Weights of a small transformer language model.
Size: width 160, 2 heads of 64, MLP 640 tanh GELU, 6.97M parameters.
Architecture: rotary positions, tied embeddings.
Each number is 128 + 32 x the weight over its row's rms, rounded and kept within 0 to 255. Layers, rows and columns count from 0. Numbers have three digits each. The size before them is the row's rms in percent of the matrix's.

# up: layer 6 MLP up, 640x160, rms 0.259, rows 139-176, columns 80-159
# down: layer 6 MLP down (transposed), 640x160, rms 0.256, rows 139-176, columns 80-159
up139 102:124110175175142144146122096101159160210161101158086154135138113129164115026164158137072178093139164158135102103159210158103144142136140171112124130205094155060140094097101101129142136098109166138138140100097111106179132160178123093118137121
down139 099:101107070145125164065113143089153051043114149126105107189154163126101120198151042096193076130104108129158087140116129113141103091121190084125123166102132107157130180153110135107126125172152161121135154133198152094141135088123120131162130152
up140 088:132172163142192131177143125117091055158118198147135071099147161170122099123139110111082092148156096134109091104126114122160183115105124151170155101080085105140140073155165094159147079127084197138088182145118166101116088122114116113147109112
down140 080:100106084102100134119191149161158109083141139141053092111087107122125130175174135174111117125025110161152117186127082195133103157177163103048116082130134170102132169065089156095146145148142089115121089091106146108146150130127155147111142162
up141 105:053152148091125139133158130126129130125069101112130099083125156131100117110113145141097082192094093137154205155191047101149121105123083128179064150068102087169109077130124151083141154115133163122159124138123123136137129117127168142149078163
down141 112:123149122174164139125160092168155096089068103168086125155130121094119104111128210056114132137127130148162090154120126136126082094074114138103188105174126128151137134113199198129184133154051092142072112117074144187161069129172119146115138076
up142 090:130131120158114107151166133108103132118163083119117161166114184118099132134089087059129107116101144205132096097144114128183034092122156157086032156121096071184121102193145107144109088179142102095145185114121174124175145181115147136128089106
down142 090:084159120092125114167094119135118104119116156122149146086138096111146169062114125166093108107113088138159133154079118097172094191160136161132193147111156145070113126107156111106179100163159160091119113090126093072112115038133161186193128106
up143 096:098133109172143097160109155062142063117138087104109164131106155184120129111103099072155159161087112182144073082118185097171091136141141168114107115160129133113056111118115145155145091144200116118149102150117172177109154154119146121209112150
down143 093:082189096144142143174130108135136089109114078159140029173116111129073130066130114142108106119060086155111115104135142133116174130078137161092092099140117206046164099102176125105059117112078131148077117086169168115118113083081124080180089099
up144 099:129134112081119121150114119069148102114088130153148080166081142103190122159179117131192127090101150109085127206156080157151103134129204121095143104136088187130164123158173131147160134138088145133089154100130070149108107151137156146126066142
down144 093:139128158135149139086153141145123103095133136106142105148176119125084153101069134132109144135169109100139119089172132105118118127180094116146081177130125133102075087083089144171120111147179157169148090171157115089178126128158073123068126108
up145 094:104139146119167111123158110123149135132116100086166129143080096139094115085132072100148075148079163090062167139100098114129165136156136131145157128199164149096150175111103180160136200189088190135097147146117156091145117141128167097136076167
down145 095:134133155154102136091140116143108100137130085188081119169104181152119079165154090139080148134146080144101153100125178095206124166090150155174125144114131150144133103127166133113120103179070125167134157152165123204112205123121093105131125102
up146 110:122149119117126152098131186029129064146140140142165117123130089145069193092146138150122154123182164110165094106112122075120083105104130118103076170149134116118113129138098106141179144173113163075170149117115078115188156092199088096096080115
down146 112:092130145174110180113127089067127192065169165182136094141098162093115102116144114117197125137090139143147086130176054103100119153151137140060094152138082130094112101156175134134166137084135140172112128109128152161100089138114083166151106085
up147 103:115172130135139106112186102133130125134092117104082098117099086163146150162065127083133168127198177076139142094109143064108083115129113106137098142149156081204135141126076152119108128169075223070112113125112146131134160151182099140069145177
down147 107:163172156119128158132157102142095083151188208109122140102130099124067076145166160127130105133114099151130127150110132167137106185181134090086164167083178152145187148116171136129101096140129074118087127174169063108152200189143143059171130062
up148 102:110112131086142134134107101118166125148135159097121104180143165070135124156081181168092175132130114121136105135133092116148129167168155083144113091123112119111139112035175156046154210169109163099177154123108136140165123143128123176151164094
down148 107:114179066183119144130144195127050150106091081161095147116128092150116085139119135107086144083152122142120117134105141181110156152099074099141154085127109104129049092106155164124065132140096148132156134039103111130128111138197136173083173111
up149 112:154158135096125135135117109191087183094100127139191153111150143160125090112086171086101103114076116097095167088160157121106147150126127106168138112169112136110124140129141078128100120099137172101107139175152064213174136150097152168164148091
down149 113:109120144123144077100161115103141140136093116085118085105097129144153121065165187071062101152083046143153073085196093163170147102172136188118137102164148099151111141121117146172097124170140122196113107186106149124079147134149160079162147089
up150 093:121113162133097125171160202140126098111153136130130167126144168160142100072095129185133075064166170133123129125148144144107146129086191185129086089118077131135105094101067149145124124092147128125185105145117117131153107130121157117147080167
down150 096:132175108154107095149148162157141115127113154153105131122148088135102099153104156036153130126139104123104113111139188185176134139094055109124164128167190201129120212181148184106152137122111152117111181135155098112099157095105116143135166140
up151 109:197122130204175110116126116159126127150185132077167159103099089143156108168109152092106156127090136161145155134085127127039141135156096090135175174160149113151072145083125212184166163145139135171134077084130172104141084164114146178152133148
down151 110:079101115161075109152114151151113067154084077164093079135082143113102118165143137125130136167140216165109147146150118116095117144154124147140100136151113115169113141098097112153115149110138161101113153106169085095132111158097126091070129095
up152 087:110129103115179095130073162093156102119128167169097133155095100125103119098089147109093111182136126144096153152143180129100119142112144158132145095191136168109138160134165120111133146144117184142125121136082109109140159132145118118125131191
down152 093:114094129133114098090145131185115153105156067160150094122126145105176061088121083123132141202113111191129159148068112175140158139097119117091136171108131167185143069129097113113113133069105115169024107143085120108122201097182151120130109138
up153 096:141102131139141171154136203141094135119099104092084147081104107127122179171148138101087106172130124188101128173118107082128103174111206152136119100115105153116100181098145130117113175137169139085135191121100130109072126149136151096112107130
down153 096:130128120109075132106180121145178092061116080083014155133118135132094112140111144130131128084119096145144186168149144111129079149114178144108185126097038104145140129148143136154125167139105158147117128128126126129168084133059122191171127150
up154 096:153105113137119162099166092189147123168128202123127095137193113162139143100164168086111121149100138104162090078137138125180097139156107137143113088102117135124127128107142123124156105141148124100140147089160124166106079139152158134148066161
down154 087:139145150139119127110114152029093118100127100144112180080160125084139094087108133107102113132091090173129142145116067041131163096108095062175125186188160171132122077145133113163174113156118041102150068132112135138105203123190116166124150117
up155 103:096123147098160097182148144076158158129112154162145126185157119153128110143084111110175136075104112146129094132168153138111110143178142157143131160124149096073102147090158140132132099132181191124150174094110169102147103145129178211153188076
down155 105:078108134111167085115139127168162083093153178146126129119115146084141139131084097101132170167165134150132091166089146108136138133119111143145133128097131146114063125097101159117107104097126071144163175156091140147088121151168190120131147086
up156 099:105173157119125131118122128138184153194112105087121146077154101131092112135122083157139112108110152156111140170053105140054162146128137104175176119127133157188082180102135119147160099129169133146199159174119157174093087099148147120104089185
down156 102:100127117175130182106140126157108114074125106143093127071113106138104149107143098150148179150133108086193120141149139127068121204150060127124114134185121086160163167138157101147135107100103149184147139140148116096125073104109177147131106132
up157 107:161104178108125118118102140127089170118082091124123113116128124104118154075168121083063122104154077120148117085108174139152142142105139179133140088143167162141164101128155178156133107151099137148133085112147190153141125080077074153076094158
down157 109:096129165159165101099126082082141080119151118114107144083090121166119080158132172097165178149131119122140084149157124093073122098108150082085116145081128117148160129120132114126102144205153139115119150136177091139095114150122162136130153056
up158 094:076095161099128129127100115095105148134109143135116146129140126187158086128095122145180124092115109125107153169094152123154159042104101150131159128171080139090092095100126098152160097174135204119183197121150111136156177130090114103131168072
down158 094:118139117142097130137125073118164117153216167064134086115127056116130158137133159120168150131189113170080147149126141177094153121110116128183117091107157139136099134178167155142160126137158057171058165148118113161112153132145129145132181148
up159 090:100090110168121131147159107132141177118123092092128123103165154180133153118095100115137189064112112136117125177223125168177153170102087110074122150198092136106076190102089122164106158125117091162161118124137109113173129104102115091103113117
down159 077:159136156099119161057153163101132127125145095144106145169130131113104127162179188142127147142097103144149190074090167127119186134171190144191116099179151133148157120146089148174119150139116111148142154170081141171074159049080119193121113126
up160 088:072048101188120087103137156135111129081138080119094091140145150053145141095124115156071113161137167160161118102077131071115137097164108099118137111119090121115160122110190139139119163105106136090106135118113100109174099117141125140088089095
down160 086:117100178070139190138162165100091123128110177191149087131156111093157104126159114096164135133149079097145172115109071127092128142178161133137139130115184143087134200130127150111158100169146106098187148158104090140062161160148191113134138127
up161 099:086107151096184132106197163088101129173183167121120164179108159122144156140175127161162065096155133109163134102141124150085132098134122082173134133119171091167109153077112162068152153140119127089132163155098162115138159116170091144108112120
down161 099:187110107146110169135136107172055085149150183107121137100097135165113106077163140138107113148118081098159128119083167094117122196093136119144153143091056106086097144106095125188077185121092124137115109167128132148119097193111097119127108096
up162 099:166131129145152125135120130160156172119134135089079137094112123137122182164139103087175107092131158160178127153122156174148180089085127111060124135074192120163117119147141168143169206121130117092152209119073137171091130150134125131096103088
down162 104:102151181075149123104096148127099125107103135101118101112152127084126139093148110160191114108123132128174121099104125061122078123094104171157191116142177155154082189143165138140114104114108144143107172077099147079178096165128146124079090054
up163 098:202146115127178188194127130106131095107112143114159107116129150157145142136126160114112139122114128153123134103149145102101161123136104123132139117172133143158132159115142099117129193140116149198144145113116145098080156101094145121143141169
down163 102:091113116156123122128110151150162125067115140106142102127142160115091150127115159174110075114169173086191117121093194128163121174071107197124129098204151148094126143150152103155154110145160088171092138157149122134211080095141145107139147135
up164 099:127092104118136159104076100153112139125166163120114116108186110162117124111132139121151155134038130101173132097123135103101155141093156117169056107142147131105130135080178144076156097093120132184083141116177132083131076097156140152118094141
down164 101:136092081119145081135088130083121152157154128132087168109125098073153133079103144136059080141121100176110171101139116137142129166124162167147136168094179120136098119074086171178135171180161118161186149094113112135108115143153084173153131030
up165 093:105131097075120104132110096180134074144057122156223147106146122091101120130158154120131102107086112093176060126118105142090122202103136106077107086121031176165153140103091167155152107149154081115123062194095129106126073103145123094166120140
down165 096:102074100096105158136109163114142097104111135144104118185151110113073112132190195115124094117170170129162150139097157147141127154162174148140130115164159114115116145128184105099148133115127165177154136119112120087134173171138077148104080092
up166 092:083103114075155137104144153134133122147142128150091149174120160095109097153174170126144172085082080190141071125123163107117097117139142125146095138184126190176126143167112117115126106143072082159144150200160149148157165067120141134204143147
down166 087:083121108162122123116087143084116054115107147124151161119142095159102127037107100108137064119155134105134172182138104166144130101086123079119174109135120139136134100154119196085098158120155138112105125093103130064102123172102115143110139108
up167 098:151117149125112164068101105078094079095174083137090138159079113202157116139136173117099114126095128168141186192087109119066158108161128092158157091163108146161102128189114164147147103099137139109176095128140093175148059121093125126117121100
down167 094:133170109114147104106096131157203119156108139137136157143200125142128048085089083144152132141114094108134132173185109163135138165160128138128112167116135110139103175121142092069135138138094121112065102093130185081129150095100146120084156124
up168 114:172154122128092104100159112092133158111141115110091093070084105106121113127117150130077135120109121159105116154124141135151047152137073163126147125109058094197111060167123144153071118176130107133211116123178153092117190157132125159140134119
down168 110:055068137154114147173166101135136132167157200091191180147136127073120146079107135108143127147107133106101117129153100140086161090104154152105093120112159143070148145082135167162168107160106141128093116112048080132159125123144105100104111140
up169 098:136118110124115118164104167167187103063159112165171078090152107129131156152165127094120156051103117079125125199042188149135155153124178106147088139152172209073143143154147188150104150104089125065070160160124164176119122109079122158139147107
down169 105:077169086109082111079160099129083061121149144086128199155127131136142074154122102088177150154130117093143148123131183071149134154184121134145152115108092111134078143104099117176145180134144077128162145100132149053158114120145152117142122152
up170 095:139093117096139202160131131113104106138055157168109118107130151190106161074123132167140118117085107173140178164134156133098138132052102126109098113104112067098169108085110204088126137102133132141094132118123139129144097099103120089158082092
down170 098:127117136130090136175150094165140143141202137144101119146058130167144120154125151141151123061113110127122194160084111160160154096137151151146109124109088085137139149151153041156137113090086113119164174133150130143115173091153100102077147096
up171 093:137134113158105111154157164154114141115142183147142177117070062152098150122115157167147088068143162114155045149138134160190136171144160114105128185095152089113104115168151144121152127097075150151147127106149114178057113127182124085177117169
down171 092:072188103126211135106126138078086117144138078123161102082163069107103135092116110117113083182091124125142142127156117166132152109115114110083091103073189113200207163111101088118111125088154152140131172095105140162099108125123089132131136142
up172 097:078146158152169140167092100156172176138153146161115164089085147107090120102102158116099109075076098150069095159131064171162083137124155152095100117149115076107116130076142145097170122122102089125073233178142098103161129116104138173179129065
down172 096:120134090125132154161159135055063120079114116096129077184189104077155082151155089138131109131175118072132152153074140141123118153094081124149142144092106144155132120089130116132094105107140111160111146035146098101159135131150154131139134165
up173 107:102123123155133127118166137114151143091134103127196175167036131162190131125069150097109091094105179173036124118149135107149118138080143085104140039127159127115165178093076076109147148089182159121127136118130129115135116148186148136079126130
down173 095:154144124085116148166121082150127126124090123116110112140163126102115116103118121151124153124114111143119142093083133092132076143137141136152063081141077109201088155152120131137121125209160139161186085112152117116136076175073105134156171095
up174 095:039167146104103162138113149130057125135089158142097120078092122073147169133093140140126132063143116120174107133152091149124121163134125064115131145053159105157143190129110135133076213161167162112172094134126162152084093133085160157165102060
down174 094:139125096159104085028130097101150189085131127113138163105074101168142085117093158137095090133120129127126121170174187136156177175110121141098142073157140161121126107126114122049156147127132133116110140149128130096129098113120097124113101159
up175 103:058126121129131108113121103099073131068123102078139103096141134106166081065153130127092107135158133105119134138080113132168117094100091151123054150150174164119140162093087099131092131100114176089173173157084130185101089173163106147187197151
down175 104:116149200145144191106150160137167120171165164123088148102112174114099136086171093138126119159154139077139193127179174183118104092137113149121118124126106194088107119137183101125148101108146116159125103160142129105147091167139106122187146121
up176 098:098135168042105173155157191141116147155094175148123123108086144179052168045109138170124164184137141144099097156149144108111150128171178130069143108156179091143148115136156189110100124200137129120164098069138114095126177175213132141119144170
down176 104:145136124098084179171144101129173152184134162132149138127152138122114120057114161170131072128119125130103083138165124131191107129159170128169185137123198114102140130154153125059072086157145114165128135137068185103093140151122138139148089112